config.toml
intermediate_size = 512
hidden_act = "tanh_gelu"
positions = "learned"
qk_norm = false
parallel_block = false
lr_head = 0.0104
warmup_steps = 200
schedule = "wsd"
final_lr_fraction = 0.02
max_seq_len = 1024
Each number is 50 + 12 x the weight over its row's rms, rounded and kept within 0 to 99. Layers, rows and columns count from 0. The size before them is the row's rms in percent of the matrix's.

# layer 4 MLP up, 512x64, rms 0.289, rows 323-431, columns 0-63
114:50 75 47 52 57 32 44 53 37 40 59 40 59 33 50 36 31 54 22 51 30 35 42 49 47 58 65 46 65 58 58 55 69 47 40 39 53 48 68 65 39 59 33 30 55 59 51 32 50 67 29 53 45 58 68 44 40 54 35 47 51 48 29 64
089:51 50 48 48 28 47 36 53 52 49 56 45 57 35 47 34 59 35 67 54 63 54 69 59 41 27 49 38 83 36 69 52 65 61 33 54 49 55 54 52 62 74 52 44 29 54 40 55 69 51 50 46 35 49 37 27 36 49 56 57 59 33 46 37
082:64 45 42 29 46 37 41 39 39 70 53 30 48 69 57 55 51 45 61 60 30 54 38 61 50 63 50 50 31 60 48 23 57 46 54 34 71 54 75 55 45 47 56 43 25 57 59 62 51 36 53 38 48 68 48 76 54 42 40 39 48 55 34 52
101:47 52 68 77 45 55 24 36 59 64 52 65 48 48 49 55 54 51 39 53 68 60 64 28 50 54 53 52 55 63 32 67 39 46 63 29 51 46 68 66 49 44 48 55 72 52 63 62 69 52 48 43 69 42 43 47 32 30 36 41 50 55 57 30
098:48 34 72 55 26 59 46 54 61 56 59 60 57 70 46 58 35 48 48 48 68 56 49 55 42 60 39 44 43 55 53 48 58 85 40 75 44 75 41 44 40 31 45 45 51 49 57 51 48 50 27 36 68 36 41 42 51 47 46 59 62 23 57 46
098:52 76 65 53 63 50 29 49 38 68 66 52 44 49 45 40 57 48 43 55 57 44 60 62 54 68 70 38 58 54 41 51 43 46 34 41 36 70 36 40 55 45 67 49 74 44 17 34 42 35 73 53 40 47 45 39 50 41 56 49 66 52 42 35
106:58 67 50 48 58 50 53 21 59 57 50 42 52 38 36 22 40 48 63 28 58 38 55 58 35 56 52 27 39 45 53 27 65 32 49 59 38 61 62 48 48 57 53 54 68 55 47 39 52 35 48 60 59 64 34 43 33 40 34 52 64 46 45 23
087:34 70 56 51 61 40 69 55 63 50 51 49 57 28 37 49 31 50 60 45 50 33 51 54 49 51 65 68 43 63 46 56 59 32 41 64 36 28 69 53 56 71 49 42 47 58 55 30 42 51 45 67 56 73 63 41 54 48 85 57 38 47 47 44
101:69 55 60 37 69 50 50 37 50 44 76 52 50 41 44 52 33 25 33 40 61 41 44 57 44 61 44 31 51 46 38 43 56 44 66 65 81 69 57 33 53 71 54 63 52 49 54 39 39 36 54 50 25 45 57 43 60 44 45 63 67 42 52 57
097:48 27 46 45 41 44 56 41 40 39 55 36 47 78 84 53 46 51 40 40 51 61 46 49 51 45 63 40 59 64 48 47 39 69 70 33 48 70 56 24 50 55 70 57 23 64 58 44 38 43 40 65 59 49 50 33 42 49 52 53 48 62 51 61
112:56 62 32 46 58 42 58 49 44 45 56 38 55 36 26 52 41 49 67 49 48 31 67 52 57 43 56 41 83 55 54 47 69 58 50 57 61 63 67 25 27 58 47 55 41 73 66 36 39 29 57 57 46 56 52 64 42 55 43 38 57 45 34 64
094:65 61 27 51 48 37 40 56 41 75 56 47 48 66 33 40 44 52 41 69 47 39 36 39 74 49 43 50 56 48 62 39 66 66 70 24 59 55 40 29 70 68 61 47 58 50 55 51 50 49 49 43 20 38 48 56 34 59 54 49 43 54 43 52
105:56 44 57 52 49 48 71 38 31 36 48 67 36 51 49 61 37 69 51 55 39 60 27 51 42 38 59 54 49 34 44 52 45 63 61 29 68 73 42 42 77 37 53 60 47 64 40 49 37 24 46 49 48 36 30 56 32 62 53 65 54 56 46 42
087:44 63 71 54 51 64 31 47 43 42 38 59 23 64 57 63 42 53 13 49 32 54 49 18 55 49 61 45 47 42 43 60 49 54 65 55 53 51 47 53 54 60 49 42 21 55 54 56 48 49 35 50 42 52 62 55 30 67 27 52 45 41 44 54
099:57 38 27 59 39 29 56 49 66 41 49 47 46 54 52 28 52 39 58 39 45 46 60 60 50 69 49 80 46 50 39 53 59 64 39 54 39 63 59 34 51 54 36 33 40 36 49 50 52 42 40 50 49 76 70 40 28 65 40 60 57 55 79 47
093:44 36 08 47 37 46 51 59 51 62 47 61 58 46 48 42 61 42 45 47 44 61 44 50 70 46 46 78 49 18 42 50 40 59 71 51 64 46 39 69 48 50 49 39 44 62 45 42 39 59 48 44 46 29 77 63 45 43 43 39 60 42 60 46
098:50 36 46 46 51 52 51 58 58 78 54 39 47 45 35 68 62 75 50 36 45 49 45 65 37 44 49 28 79 56 66 72 59 57 32 43 62 34 53 45 43 60 30 42 40 59 27 53 48 56 44 56 33 50 58 49 46 43 65 57 61 45 68 34
110:54 69 33 35 33 42 50 59 26 45 51 41 40 27 51 73 41 48 62 61 51 66 53 45 54 47 50 56 33 54 46 43 53 62 49 41 28 45 44 35 39 75 60 45 65 38 39 37 38 26 33 57 58 61 49 50 58 65 56 32 44 47 44 73
125:21 54 60 29 47 54 40 52 79 37 37 41 47 50 59 72 44 34 27 55 46 51 63 56 48 38 32 50 53 56 29 37 84 54 44 58 60 59 56 39 57 41 45 64 47 57 39 62 71 63 40 61 57 42 43 45 53 51 57 53 40 40 54 57
078:21 48 39 39 47 44 44 43 47 48 40 39 48 28 49 58 50 71 55 42 60 35 48 61 39 60 47 52 80 41 49 62 35 78 34 42 61 45 57 56 71 37 63 58 43 45 45 57 55 42 58 62 71 62 48 47 31 39 46 48 64 48 43 25
086:57 42 46 56 28 48 52 37 63 64 41 61 47 57 40 29 59 56 65 49 53 63 56 54 56 58 35 54 41 54 20 67 32 50 60 40 70 56 56 28 45 45 33 43 44 66 59 70 43 33 58 39 72 56 50 50 57 70 56 45 53 57 39 77
092:56 52 58 58 45 67 54 59 51 41 45 54 62 45 67 64 34 68 51 53 30 66 16 47 31 51 75 47 58 49 27 58 41 60 64 53 34 54 58 70 43 59 59 49 63 40 40 27 51 50 51 43 59 68 53 47 62 32 34 61 58 47 49 34
100:38 54 66 52 39 71 55 55 46 35 40 53 51 38 50 73 31 34 57 42 56 25 48 63 37 57 53 43 64 36 63 41 44 63 70 50 77 53 46 51 47 41 60 54 48 48 51 32 55 40 35 32 62 41 44 58 40 70 61 37 73 29 43 49
096:72 46 51 33 49 62 43 32 46 31 59 32 47 32 65 61 46 69 57 57 60 39 33 35 39 59 89 49 62 30 56 46 51 50 68 43 40 35 48 55 48 53 47 48 45 59 49 54 53 37 74 61 35 56 42 47 32 62 53 62 49 50 63 47
106:42 57 74 33 49 51 46 46 55 54 68 64 43 60 53 53 66 58 52 31 68 49 56 53 55 58 64 45 49 22 43 53 31 43 65 52 25 42 42 53 60 61 28 55 53 72 42 65 51 43 41 54 44 65 30 50 34 55 42 31 54 26 36 42
111:48 56 59 40 41 47 41 50 54 57 43 44 63 59 27 58 64 37 57 41 56 69 67 34 66 47 58 56 39 56 43 58 70 39 66 54 40 61 43 35 59 66 42 36 77 39 45 49 17 58 35 43 26 64 54 59 48 31 46 50 49 55 62 64
107:45 56 49 50 53 59 73 36 31 50 46 23 22 59 43 65 40 72 29 50 35 43 43 62 62 61 69 32 56 26 70 48 41 41 43 38 48 56 46 49 45 45 66 41 71 52 33 57 66 44 63 48 57 57 41 40 47 48 46 42 54 45 37 52
107:54 41 47 51 53 39 44 55 59 56 70 32 50 54 52 48 28 70 21 66 47 41 53 84 43 62 42 39 54 47 50 52 70 48 49 47 38 49 64 65 54 65 39 70 45 50 63 43 52 58 69 71 47 37 48 42 44 43 52 34 55 45 30 27
087:53 51 33 54 31 28 53 17 50 51 37 57 55 46 50 46 46 70 73 52 15 71 45 43 54 43 32 65 49 68 31 45 47 55 45 50 44 68 52 65 39 49 34 41 57 49 55 63 48 55 44 65 44 56 54 61 54 41 44 54 30 44 40 54
085:65 34 58 46 56 52 30 44 39 57 71 49 71 55 54 51 48 67 53 34 46 51 62 47 46 38 71 49 46 46 37 38 25 47 53 49 44 46 70 66 65 77 52 41 66 46 75 67 52 32 42 65 43 68 67 51 59 59 60 54 42 54 43 43
066:38 43 36 40 57 53 50 52 47 72 69 53 39 57 39 40 64 55 48 49 37 62 60 69 45 75 70 34 29 36 55 50 60 53 77 63 37 50 53 59 45 31 38 35 68 50 48 69 39 42 44 42 55 36 64 52 45 70 57 43 55 68 57 63
081:50 52 60 40 39 27 46 56 66 56 47 41 50 25 41 49 69 38 24 53 38 76 41 44 40 40 40 65 43 27 47 44 38 38 41 63 72 76 51 50 60 41 60 40 39 65 41 49 52 50 32 33 47 56 60 64 47 55 63 52 39 61 47 40
079:47 60 35 45 59 31 50 41 38 57 36 68 70 64 58 51 41 28 61 69 52 50 25 62 48 53 52 40 51 66 60 51 68 26 53 49 59 39 72 73 51 61 33 65 41 41 53 57 51 57 47 52 30 30 42 53 49 59 38 57 39 46 32 49
096:45 12 58 54 50 48 48 39 58 41 39 54 48 66 54 44 44 52 55 46 38 60 71 48 33 38 35 50 55 55 40 78 65 69 61 72 59 33 44 64 27 40 46 36 65 37 44 54 55 53 28 45 49 46 60 54 45 38 48 49 58 38 70 44
112:38 50 56 52 52 53 40 56 83 56 32 42 70 50 57 53 50 60 46 46 84 34 73 40 34 46 56 54 61 42 54 43 53 36 48 60 45 34 68 53 46 54 65 34 44 62 28 59 37 46 53 31 54 32 56 67 60 47 38 37 41 58 57 38
103:48 66 71 60 68 45 37 48 43 33 47 50 52 50 37 50 45 39 51 51 51 57 57 52 61 38 48 43 23 56 32 62 55 24 80 52 39 63 54 47 47 47 52 72 55 35 39 47 39 35 26 31 65 47 50 52 55 61 66 61 46 70 59 64
098:66 69 65 60 42 47 34 62 52 73 56 36 58 51 58 63 67 23 34 65 50 68 62 65 57 42 41 34 43 44 50 66 68 55 42 41 57 48 30 55 23 52 57 64 26 44 45 39 46 52 46 46 44 33 51 63 51 58 55 45 42 47 62 62
094:30 57 62 57 56 55 77 55 50 46 73 49 62 63 51 38 55 48 49 65 38 63 39 58 39 42 39 58 57 23 44 49 54 64 53 36 58 34 43 51 29 61 47 50 26 58 44 65 55 21 53 61 58 44 43 47 54 65 43 39 59 61 40 75
095:63 39 37 54 37 64 34 43 41 60 59 66 50 62 64 67 26 56 71 47 37 51 55 65 79 38 42 53 60 49 34 53 43 48 51 37 39 45 64 60 48 56 75 46 46 47 50 62 45 50 59 55 20 54 53 56 47 36 23 49 35 42 51 65
100:40 38 57 47 62 47 45 49 40 59 43 66 63 49 43 60 54 26 49 31 42 60 53 61 56 32 56 43 45 57 61 57 43 51 55 44 58 54 52 52 60 49 52 60 65 47 28 48 22 39 72 52 69 42 40 52 31 71 63 74 83 51 49 33
095:46 46 51 44 60 24 52 37 31 73 52 57 69 45 55 43 53 25 43 42 41 57 49 45 60 28 56 67 33 58 46 55 28 55 49 50 44 43 49 45 69 58 53 41 45 48 61 50 42 27 52 64 28 46 41 51 34 41 45 77 75 54 60 40
119:65 63 40 29 41 48 56 56 47 57 40 58 55 76 58 73 54 49 42 28 56 56 64 68 45 33 48 39 45 45 45 52 37 38 52 46 47 68 49 43 39 57 56 26 44 53 48 52 59 61 44 57 52 25 45 49 58 45 53 55 41 90 65 70
131:40 61 78 47 70 45 44 57 54 45 55 42 66 65 66 48 42 55 34 56 51 44 60 65 51 50 45 64 39 57 38 65 53 50 47 61 41 73 62 57 20 48 44 59 47 50 34 27 67 28 28 57 56 31 39 57 26 51 43 52 52 46 51 49
099:59 48 50 40 42 48 47 55 66 58 76 58 55 59 45 23 61 24 43 60 47 36 53 57 56 53 55 52 35 56 46 55 64 54 44 27 55 60 53 45 41 63 41 53 53 54 40 75 50 45 66 46 51 75 38 13 60 38 53 27 53 49 38 48
099:48 43 58 32 38 50 56 53 48 41 46 58 66 59 50 45 39 61 36 65 59 53 43 52 49 66 49 48 37 40 28 66 52 56 47 55 62 46 44 39 42 35 52 70 78 62 51 43 74 18 84 55 43 37 39 33 46 54 57 50 55 41 42 65
118:69 36 51 55 68 55 40 37 22 35 59 60 36 57 56 57 45 46 31 51 59 52 59 65 61 58 41 51 51 51 63 59 42 55 52 37 55 45 50 19 43 84 63 64 43 51 67 40 58 42 45 44 24 56 60 41 39 55 43 45 57 70 59 47
065:58 56 38 61 38 22 45 64 61 50 38 55 33 61 35 72 47 48 50 43 50 50 52 36 49 58 63 65 47 45 77 51 57 55 42 47 61 35 46 44 49 43 45 30 47 73 38 85 48 29 42 56 54 57 33 50 30 39 46 36 44 51 54 34
101:54 38 61 25 41 47 59 50 47 77 62 40 41 51 42 46 35 21 43 48 41 71 62 58 62 39 58 55 48 36 46 56 31 64 65 41 47 58 30 48 60 82 57 64 45 46 50 55 32 37 37 45 46 66 45 47 48 44 45 60 33 64 46 55
108:48 53 40 53 68 44 79 23 45 56 31 26 56 40 59 55 50 60 47 20 54 42 61 55 49 42 70 68 65 46 35 64 48 49 45 38 58 38 53 50 45 60 55 39 56 59 54 50 56 66 37 61 52 68 68 30 63 40 57 60 51 65 52 66
089:44 51 69 57 39 61 53 46 46 59 52 40 48 57 46 49 40 35 52 58 47 40 51 45 41 34 47 57 60 46 30 39 55 46 31 73 38 43 66 60 60 41 32 21 39 41 24 42 64 49 16 50 53 41 38 49 53 63 40 36 31 69 64 51
108:58 38 46 64 39 57 45 54 45 59 12 38 45 62 62 50 23 63 49 66 37 61 37 46 65 44 60 43 72 71 46 45 48 61 28 53 57 64 46 71 48 64 34 48 46 67 51 37 34 48 45 33 57 49 32 52 34 48 47 51 56 54 47 60
119:59 32 50 42 45 47 33 51 43 65 45 63 61 35 26 51 55 54 44 41 43 38 39 41 42 52 47 66 43 53 64 55 53 67 47 51 68 68 64 11 60 50 32 33 61 66 52 57 60 54 32 43 37 46 42 48 43 66 44 47 28 51 59 32
108:52 28 57 51 44 40 48 45 56 53 50 67 29 52 59 31 52 47 57 35 60 42 59 37 29 48 37 51 56 68 36 36 68 68 53 53 29 61 42 77 44 65 30 53 71 49 45 65 52 52 60 64 38 29 51 47 45 45 27 58 44 64 49 59
093:54 35 30 16 61 56 44 45 61 33 54 64 60 32 41 54 58 50 48 51 38 54 59 58 39 73 51 56 53 42 80 45 47 52 52 62 65 55 40 47 41 61 49 62 45 50 62 55 40 35 72 23 58 69 44 30 36 63 44 42 42 51 48 60
111:65 22 61 57 23 55 53 40 66 43 63 31 35 49 80 44 35 69 50 44 54 52 63 53 49 46 70 33 57 42 43 76 36 61 58 40 48 51 57 50 50 45 65 46 56 45 45 29 45 49 39 71 49 34 45 47 44 61 39 60 45 58 42 42
112:49 60 35 50 49 62 48 43 37 41 58 57 49 53 36 62 51 66 48 50 44 55 21 44 53 43 65 44 46 44 65 47 50 64 63 37 61 47 55 36 46 73 47 63 66 56 37 68 54 42 79 54 55 36 14 39 39 57 35 46 33 70 53 54
089:62 55 46 47 52 75 56 36 70 50 49 45 32 48 63 48 17 37 47 69 21 65 47 52 45 54 50 58 37 50 40 44 55 58 40 52 48 57 60 39 45 55 44 47 37 35 50 60 38 39 35 56 68 65 68 46 36 72 21 47 46 51 58 50
118:69 47 44 54 43 54 28 45 59 52 26 32 45 69 40 34 60 80 63 50 28 51 68 42 61 51 40 30 53 65 45 51 60 39 58 41 56 56 64 29 63 50 55 63 52 47 40 49 48 46 41 56 42 40 69 46 59 39 26 57 54 58 50 70
112:50 86 48 55 31 48 61 50 43 59 35 54 37 44 35 55 26 46 39 55 73 53 60 57 48 79 26 58 56 58 46 50 63 43 44 46 46 34 46 42 46 52 44 49 49 38 42 71 50 72 39 53 38 57 31 38 57 54 56 58 70 50 57 66
113:47 52 42 68 59 47 39 53 40 43 37 57 49 68 77 59 56 28 50 48 68 74 53 56 34 41 37 62 56 51 48 42 68 65 37 32 62 47 51 73 41 24 49 56 49 51 54 68 55 51 31 34 41 33 50 58 53 38 29 37 63 54 50 54
098:52 40 48 40 54 53 51 34 57 53 51 47 50 57 64 52 50 38 43 47 37 50 91 47 72 48 59 53 55 36 73 59 51 65 56 29 44 42 46 38 50 59 70 64 44 67 46 43 47 35 65 45 77 44 31 32 54 62 39 49 28 61 54 60
118:54 43 41 36 69 41 55 49 57 52 49 33 53 33 37 76 57 42 38 36 48 44 54 48 43 49 51 78 55 45 32 49 49 42 51 71 49 32 42 43 56 75 48 53 58 41 32 49 35 72 73 62 18 54 49 51 52 42 58 42 58 38 60 63
116:78 41 68 62 33 58 31 45 61 35 42 44 33 57 42 64 38 87 69 53 45 56 44 56 57 62 47 67 28 53 39 56 36 57 41 52 49 47 56 37 42 49 50 56 64 65 47 56 49 65 46 29 36 60 41 36 59 40 47 54 63 39 47 54
098:49 38 40 70 34 40 58 67 30 53 17 69 65 49 47 36 33 63 56 63 25 47 49 46 53 57 63 56 67 46 64 59 51 44 57 25 67 58 43 44 48 65 46 57 48 57 52 43 72 61 68 43 54 48 46 43 68 51 38 42 53 55 62 56
107:59 66 45 43 53 45 70 52 37 56 59 38 62 47 39 69 49 53 28 42 40 51 63 62 67 41 49 44 35 61 29 43 70 40 63 62 39 56 53 53 31 48 45 27 30 56 53 68 36 36 72 69 39 43 66 53 27 61 56 41 50 53 50 52
102:45 63 38 38 40 39 32 45 34 61 67 58 78 50 38 62 58 41 34 35 45 53 57 53 36 40 49 47 55 41 38 60 67 47 58 48 70 57 69 56 67 51 38 44 58 71 50 39 68 59 72 52 43 44 39 72 60 59 41 47 40 37 27 54
102:47 48 47 38 45 41 57 29 54 52 51 56 37 55 66 66 40 42 64 56 54 57 53 60 27 80 62 69 56 27 56 58 35 47 57 33 45 68 57 50 46 47 48 47 40 41 41 57 52 50 33 69 51 46 56 54 58 49 48 61 36 52 67 07
088:61 47 61 56 45 38 42 38 42 73 63 59 36 54 41 59 78 55 67 55 35 50 72 38 55 49 51 43 57 57 63 51 62 58 58 53 40 31 41 65 65 59 55 34 45 23 45 66 42 63 41 60 25 30 54 47 63 42 62 56 64 62 57 59
100:57 46 48 43 39 58 23 43 63 52 44 57 55 57 74 12 59 28 46 46 48 52 60 56 60 44 50 44 56 38 29 49 46 66 66 69 65 48 58 39 41 74 40 35 34 57 59 34 45 49 40 45 50 46 68 41 53 39 42 44 50 40 67 63
096:67 58 54 47 47 63 47 53 46 30 65 23 48 62 48 63 88 61 55 55 60 59 54 38 60 58 44 50 35 39 40 51 41 62 64 43 22 42 53 57 48 61 63 31 61 35 35 46 51 43 41 32 64 48 53 50 56 42 53 44 73 67 41 48
091:45 56 53 45 34 60 45 51 57 52 40 53 71 79 38 50 32 44 62 83 30 42 43 37 62 41 56 42 49 62 59 33 57 51 58 36 70 47 53 56 48 39 32 51 46 43 54 62 44 44 46 33 48 31 76 54 61 71 53 52 59 71 49 43
091:40 53 66 26 52 56 54 44 63 67 60 71 56 68 69 37 49 41 44 53 44 57 61 44 49 47 37 37 57 46 46 20 53 53 64 46 55 49 67 42 50 42 28 62 54 43 60 58 65 55 42 67 79 27 56 42 49 71 48 40 55 45 68 59
114:51 30 53 31 23 44 42 57 20 46 58 53 53 65 49 59 61 38 59 45 61 71 44 58 43 64 50 43 41 47 68 32 47 54 57 60 62 74 44 27 46 61 59 48 57 55 41 60 54 57 57 48 65 63 26 41 65 61 48 28 57 50 50 65
097:50 36 55 61 48 47 50 39 67 41 56 36 66 40 53 62 61 46 74 37 54 45 40 64 34 60 47 66 55 44 53 67 34 56 40 24 56 52 58 62 46 70 31 48 52 65 61 68 29 46 46 56 36 75 55 53 46 59 44 44 50 40 22 33
097:57 68 46 42 47 34 37 42 65 47 70 38 58 57 67 48 41 74 60 68 53 55 56 37 53 49 59 56 44 57 58 51 52 60 65 49 48 26 32 35 20 41 40 46 53 49 57 35 45 45 49 49 51 50 36 40 53 77 58 37 71 65 71 66
102:62 26 53 55 56 45 55 61 45 44 82 53 62 58 41 44 43 26 43 55 41 49 60 56 37 72 44 67 40 53 38 49 57 83 56 37 53 44 46 36 41 63 51 75 50 58 58 50 67 26 63 31 42 48 61 51 49 52 58 36 37 42 49 54
080:42 40 56 45 51 32 33 44 44 55 35 47 43 76 55 39 52 71 63 53 63 33 45 53 43 46 50 43 49 29 54 50 65 46 56 53 57 58 36 61 28 32 43 46 49 28 41 67 57 74 37 44 28 20 64 57 49 65 45 44 55 58 61 49
108:59 47 34 55 63 59 44 33 44 78 31 58 43 32 45 29 53 41 69 54 52 43 65 63 28 52 58 47 57 68 32 30 61 26 45 37 42 59 43 44 49 63 52 52 66 39 38 45 70 51 47 58 41 43 48 27 57 44 59 45 62 44 36 43
095:56 61 30 64 41 50 81 33 25 63 57 36 57 29 31 30 65 47 55 63 65 58 36 56 43 47 60 54 51 53 56 34 58 61 38 49 57 45 59 41 77 56 46 44 54 69 48 71 55 48 54 67 46 33 54 34 56 43 44 53 65 57 49 52
116:53 60 59 61 50 53 42 47 66 51 59 43 57 56 62 35 61 58 48 65 53 81 47 63 17 58 53 44 63 44 48 40 45 42 43 47 62 41 59 51 51 59 41 64 19 63 47 68 65 47 53 30 31 50 41 50 54 65 58 64 78 45 35 46
097:74 55 49 41 55 53 48 46 35 54 46 39 64 58 55 54 43 63 45 24 55 46 48 40 57 25 86 42 80 33 62 32 38 63 39 47 74 58 45 53 56 59 51 56 57 69 33 51 52 57 60 62 49 49 36 49 47 38 48 35 60 60 49 44
122:50 54 43 63 68 44 35 37 57 77 64 52 46 47 70 44 60 38 50 31 46 61 50 66 47 45 64 73 47 45 44 70 69 79 47 50 43 49 32 64 39 52 43 47 30 51 48 71 59 47 58 51 28 51 60 53 51 32 41 45 39 70 43 60
099:59 32 64 47 34 61 40 54 14 55 47 56 36 39 65 67 61 61 51 56 64 49 63 65 37 44 59 51 47 51 52 60 34 57 61 55 41 38 50 56 42 51 64 25 58 66 38 56 33 59 45 64 36 35 39 59 76 49 61 53 68 50 57 38
119:47 50 44 41 32 57 29 52 66 56 52 60 60 46 64 45 58 49 49 38 56 46 58 65 47 29 80 62 28 42 57 42 47 59 56 34 33 57 32 47 56 78 50 59 31 55 20 71 55 59 61 39 56 45 43 62 55 49 44 42 37 61 40 53
113:58 49 53 68 51 37 52 55 54 59 49 72 67 52 36 48 41 52 65 46 56 43 35 41 42 45 31 71 47 68 36 59 45 59 53 53 35 22 53 54 29 61 30 49 55 53 47 49 37 53 54 55 36 29 63 25 17 48 59 43 58 36 53 44
100:66 16 59 52 59 73 65 47 65 44 54 42 65 26 44 62 52 48 59 37 47 50 45 66 70 51 42 52 47 43 51 63 53 33 43 41 50 38 62 28 36 59 52 49 69 55 50 38 46 52 49 49 51 74 44 42 23 52 42 37 53 33 57 68
114:50 55 51 34 22 34 55 45 48 65 52 41 39 46 42 44 71 56 42 54 39 64 50 35 73 47 45 57 27 71 57 28 36 48 41 55 51 53 46 50 67 59 37 62 63 46 26 58 60 54 42 54 57 56 32 45 59 35 39 62 70 32 56 67
098:47 43 44 58 30 56 43 71 43 67 45 41 58 41 63 53 44 42 43 59 43 65 50 69 42 42 53 29 70 44 37 55 36 57 57 34 44 39 58 60 47 60 56 78 48 43 61 41 64 44 67 30 28 34 45 48 49 33 33 53 54 59 79 48
089:54 56 39 53 30 47 54 34 50 66 61 54 64 26 51 64 42 54 51 33 45 57 47 66 51 67 50 47 39 41 58 61 66 47 62 41 31 48 51 72 62 43 58 53 44 35 52 39 28 70 43 40 35 59 39 47 43 53 86 70 65 48 57 41
089:56 57 45 45 36 45 48 46 39 77 27 57 54 42 63 27 44 54 52 37 43 73 69 40 55 52 61 48 34 62 44 55 28 48 58 76 37 48 61 34 65 57 58 47 40 57 43 50 50 37 44 65 42 48 45 76 42 53 39 41 72 42 29 50
088:37 70 58 70 52 40 50 68 45 52 52 44 42 64 43 49 41 55 51 60 39 78 46 31 45 54 32 67 67 60 56 61 56 62 74 54 47 81 61 33 34 56 42 47 51 44 59 39 56 44 50 50 53 38 53 40 32 61 56 31 35 69 44 60
109:62 40 39 79 38 28 38 53 32 42 63 53 29 47 35 53 57 60 55 31 44 36 57 55 19 44 45 47 40 42 52 67 60 42 50 32 45 51 54 55 62 45 56 45 49 41 33 58 48 56 47 37 30 45 32 36 69 54 52 54 62 58 68 67
098:51 46 48 49 54 76 29 40 81 64 48 43 58 51 46 57 37 30 47 50 49 38 56 31 56 75 78 56 62 41 31 57 45 50 54 57 65 62 45 29 68 41 60 50 63 55 44 32 60 44 50 48 53 50 37 46 57 33 61 30 46 59 44 46
122:61 47 31 43 54 51 53 48 47 60 51 59 65 26 53 56 32 35 51 54 43 44 73 51 48 49 54 50 59 53 62 51 61 38 47 60 34 62 39 46 36 79 63 31 47 44 45 25 67 56 82 50 66 61 35 59 54 54 68 45 70 44 60 52
090:55 57 46 54 38 41 42 48 65 25 38 63 44 28 67 47 42 37 34 50 46 68 53 34 36 42 57 45 62 36 36 52 69 65 52 72 50 59 54 47 22 43 34 46 63 64 61 39 52 46 48 47 56 44 28 51 45 55 59 36 56 23 36 60
072:48 54 54 51 55 33 64 68 47 57 53 48 48 19 50 46 73 25 51 53 54 44 48 70 63 56 58 47 32 63 43 62 39 56 45 53 66 56 66 44 49 53 40 60 42 49 59 61 56 31 55 37 76 67 35 24 55 56 34 47 71 46 63 57
081:54 53 44 53 57 24 55 40 47 65 55 70 44 44 60 57 48 55 66 53 37 64 56 69 42 32 78 39 54 43 33 63 55 53 47 48 58 32 43 48 55 55 49 40 68 34 57 59 42 42 73 40 37 41 32 48 67 33 48 41 35 36 45 78
129:58 51 52 66 59 45 44 43 50 78 45 41 67 51 54 27 36 51 55 58 51 45 43 59 68 70 44 44 48 57 78 27 47 28 60 46 35 48 50 42 42 61 52 56 83 38 53 60 51 43 69 36 32 58 43 48 59 46 55 26 54 50 43 54
111:61 69 30 40 42 47 35 61 58 73 36 55 60 38 60 44 23 68 64 55 47 33 54 65 59 55 39 46 47 60 51 34 36 58 49 40 60 44 57 45 59 70 63 63 56 67 55 46 67 30 39 46 50 43 41 54 44 67 45 35 30 47 28 54
082:44 62 47 30 48 46 69 64 66 45 55 65 44 40 46 64 46 55 51 51 36 50 40 44 48 58 39 35 27 53 33 59 59 44 56 40 36 65 52 63 42 62 54 52 41 49 26 39 37 40 40 52 74 34 63 35 32 56 69 59 64 56 26 31
089:49 55 51 34 52 41 64 66 43 42 37 41 66 37 63 62 43 57 36 62 51 44 59 74 33 63 45 57 50 59 57 77 42 58 49 53 37 80 45 37 64 45 50 41 56 26 53 43 62 31 64 58 59 39 32 45 53 22 57 56 56 45 54 57
088:38 44 49 35 47 37 42 58 44 46 60 37 43 36 55 42 46 43 32 47 45 69 64 56 47 45 43 50 35 45 43 36 50 53 40 62 32 54 73 46 51 43 43 69 68 59 75 47 54 54 42 48 37 27 21 21 45 64 63 67 60 61 50 65
099:50 59 68 62 38 61 52 44 67 54 44 45 55 44 52 42 25 58 48 47 29 34 49 58 68 59 65 48 22 38 37 44 63 53 69 64 61 47 54 41 40 44 66 51 55 42 54 48 61 30 16 53 50 73 69 51 49 51 59 35 47 45 64 43
098:50 53 72 58 73 49 54 52 43 44 52 47 44 44 71 64 36 53 28 48 44 50 66 65 60 35 69 36 46 59 33 39 59 58 60 55 60 45 43 58 37 56 32 42 46 23 61 65 31 45 47 34 58 39 74 57 59 53 27 39 57 42 56 64
114:67 48 53 67 56 61 53 59 42 44 65 46 47 45 34 23 26 41 48 61 39 55 49 52 65 37 55 46 51 24 37 50 53 31 41 38 50 42 73 37 59 40 51 40 45 49 62 65 40 34 63 38 41 52 63 36 50 41 32 46 66 53 61 79
112:34 35 52 45 44 40 65 29 55 52 62 46 47 48 46 55 33 61 52 54 70 61 35 60 38 66 35 46 51 45 36 69 50 49 35 69 68 42 56 64 47 39 47 45 52 61 52 54 71 71 17 43 62 53 34 42 52 65 44 52 66 62 33 38
107:59 43 45 63 54 49 51 44 38 68 36 55 31 65 62 48 45 50 35 73 53 88 39 56 46 46 42 55 41 63 57 62 67 48 53 60 35 52 43 60 49 50 58 53 62 23 27 51 42 56 60 52 60 52 45 59 34 36 27 34 59 59 63 36
097:68 35 53 28 54 42 40 61 31 43 47 53 53 51 46 38 73 52 58 61 55 41 62 57 57 54 66 49 38 32 23 48 53 58 53 46 80 49 29 57 48 56 35 39 50 38 62 41 55 20 41 49 67 55 59 56 58 59 38 23 55 53 52 53
105:75 22 34 62 68 62 33 55 42 56 48 41 43 51 41 49 49 34 45 65 36 42 57 52 40 32 47 57 61 57 57 68 67 44 32 35 32 68 45 54 73 48 54 33 47 54 43 62 41 66 35 56 37 49 32 54 46 45 39 60 56 54 60 67